Weights of a small transformer language model: normalized queries and keys.
Each number is 500 + 50 x the weight over its row's rms, rounded and kept within 0 to 999. Layers, rows and columns count from 0. Numbers have three digits each. The size before them is the row's rms in percent of the matrix's.

# layer 5 attention output, 256x512, rms 0.0863, rows 214-255, columns 256-319
112:519463460430471565565476554467550478398501481528558492539529535494442484527450571543557446479495480420501527548479526548503499434517464465445522466501498539561544496484560494445452427486461501
098:494484535472536454460539466517421536512556453575411479556441472526449524587567428514394493450535527520476574497573499484479615511575442466444505517423479564492585502625522545536555439525497473
103:544569552534543500463505410449409417497494497521477535482490367442566438425544529517396470564560434473490500481527455435498456453423413515494463563506443453500475498544461561569563537502527452
098:500498570539501445540472626603591655483492521354461406455506521516534524520409438558542548418612541537463371491432589550480421568505572517480587545432393514428484592410492581453504506417421419
099:487437500479489542480546571440475560491565522532508451416539576484466442564500453468491461479470476494568490539459586498434555404570520505456452543495524524508543531520518459487470431561515517
090:427384433447544484462502522475558504422549416545564476519433492483490519496572463491510520466449486497553497649557426555494526470489487454448524546478551539516453503450539436474472476531458527
090:538631560507526480550515476522470566542512514389440551529607512470529428487517496574396458528534494564442513386515560534466488506543480577522499527543475470516463524504464549534522465477537498
094:516550544483537470486575479450470481496628450498425498430493451439501474482555523380522475581533494507530497453492533470417497498469504579573418512494468502560504477541422562575546486543570486
101:481505521471483446528543459470565504476534507431523547438547552553440465452496509502503465481508436490520528517428566543458513409480514548523505568428490491516501490509578511507448479519501520
097:437541477580446469488475497452523551444368496470590452566547572608388542486424509543464505441510472480561495488496543585513502516647462486540581487464488526430502373608457519445489528492550486
096:486400452467537514432470550585515424493500429514521470439466474501513526532532456380602542431542541486483491576517488515566521463436484475476524531457458423414536486474512543479507509477560442
101:639576577397548444546416450547506601556627506517488577558470488431545516581530502530408485490554539606507502486567516468465557481483492513462487526494448539544474636492583447570482347594498458
100:474487541493473347445536554554616585489622400370498450468470459464445583548585347380519550459482491634461520588579543586402499513423513561609569554319524592547406492416539479535455518509384514
102:519466543414453544471496552411553442467523524459513420513527435441454415503441565440544487540484499395508469545407561536470529481488529520486467416521510500508533493443453500499474437524496525
087:489485464446500492493528484476550432506508533485519534534530472526471520469535567522477510487483490491445536519428529590514522513529466505565507431525514544509538491522550492462437515463465509
092:502556503525455513492487585539521550447465453406525435450578642540433448497419495499541428489541424540554419535492608478446385422433454562532550532485468480508482453492527539539487460553547481
099:443465413553496457493484449505554461469461486494559539565421518592489542404496485525492531483520505481613487566508478483560479457500533447458544491496479484476425503530570484499481569488492478
085:500503402542499533463561444481470470532448468541503536512583580549488527527545451529500433498401501566519595522586519480459496460552413544425450530480608551533516440525600409534404492549477597
101:474548510571470464432539502503489499583474488436441555503525499485550542507569490425467514562508501569570508456592545479439464540430499565507494446475495535536414476473469481578519547526509498
095:480525475552481530515451498447457401466460481563545483533483540503488472483533524525426460570516419507529497523463444443544453464490506466426459470567489449486504457489513473482517508527531486
090:519568497561495439455488440447477598470450552516566561518483430547443487407494512583404528531487444484553545488520503511524546478543465523515575471488508534520363494570506467518480534507514523
095:460439454411477499535508553468566528457497518437611371478589424501433459434445518462600443527462441516505410580408574546444558456439520579523507565509542501526539480462481445526435456605527564
098:551618545560512492473596373471402533647497503523379590552515494466569518514583462516370455541521537584446604387622512413417507525572403549535460508466482551533496485571445499629553577529478489
090:481431421525471568463501532511523458429489526540567529424515551529494451471494514568596489494404446449473569556396485495527483473527522471551499462541596481499512514483576475432453523482459553
102:515593511597479469500535427567427476554453499504356530491506498481502502529509536497476519526513525509448572346484501475511487585568503526499487434505491458474558426542422557495546587387487486
095:500508474487505594444491448394514402502486525587571514527489454469535474425500624549480419575578477433564454500479529473500484444513451483487382425576419523539526509583481508522517497561546440
098:452485517572545439445560443520453508514528480507412488488432486513511520471542428505466584486558532512460533480516431441492522582492533489558487536487448509471498487532471598501588551466454437
104:495523526527491455470527490515578594504481532429482534410528563532498482447473488563559548448508466520500474508474553523486451504484525524530553571499491481500473495484516535474468569447436490
103:506558413611582417526448427537519545479478405527534543530450514496515605492576453539454504529492513624508538530620443477477502492503403500467556529484502572544425421496537446532480518497443491
099:543556489443479528478483506510529400508529420498473470537512472475473500560583527399561414563427548535400543464541519495447467562448484599579450446493580508513570421450520469565457493510477572
097:501552536590494465497486470471404513539403528540430473525477503579455493486503498508437533517509519461528475463518496426518541501577480490399559491474499460427542437563447510538565542462561503
093:545552584437383538318555538516511497484515601425402571399531488524486423576441537573556455460542483438455580389474588570426387545568480527542424414435470523503557608559541589527532499436445487
085:525487412507408553459554504526557386486482476465544672502547581526537547485477492411571472518510500474441633514515526533499409440494481515536497446481493512512490464443551488501405577491486490
091:558526582531518545397435424498412468613492514585442518504413543461553519516538482506431569492537507508461507481528435397532547468487509453505472490534470475488522566518531508507561455500496457
088:503493504484495489492499507478470523436529450538488533490430486481474507512547527500513552477542491477494548488516448509519461502494512439535538500493450494536450519486490529488518513492463433
097:463503418550480444503524481466644482389518419448585469517507505532421555436533509472438488552512415535538469632450523544453479433461458552549529510461485580555474418458522467503399582519402488
087:514530594500481450494511462564450522580549559476372548510463489497517506557506522510454545481541543507495523373512490468506558616512570492539492407484459489471528553526498553516584485504482474
102:551562486540518491430469428450458475556493505579484509492538479419539546550581552506456471573461510541460561450491516407418529529577455557537482415564547548526527418469494399559459512508437546
090:607547481492499548582535591474555519463582522441508581364588554449529443478489536517553415611429482509521509488440628466404403434463525616484442480535566520600442564425557450539429425509483600
109:462393487425526546554548458448458484514486562517533474504549458503496457432436556484587471507421500410475468535450493518536573474471517508542496493537579461548551490536424478487527522552563587
099:503448502455466588451494508468489473473501545589539489468507593490534482507494513480587497472361484444497518500503479488539498473508572486519463464557635472513484549474541442449457464508513600
100:440479435638514496551526468532488477477372447481513501555520591538528589455501445567460524468481519513507516449561471508510438524495458489530513499467525520487435400505518551457521569422510500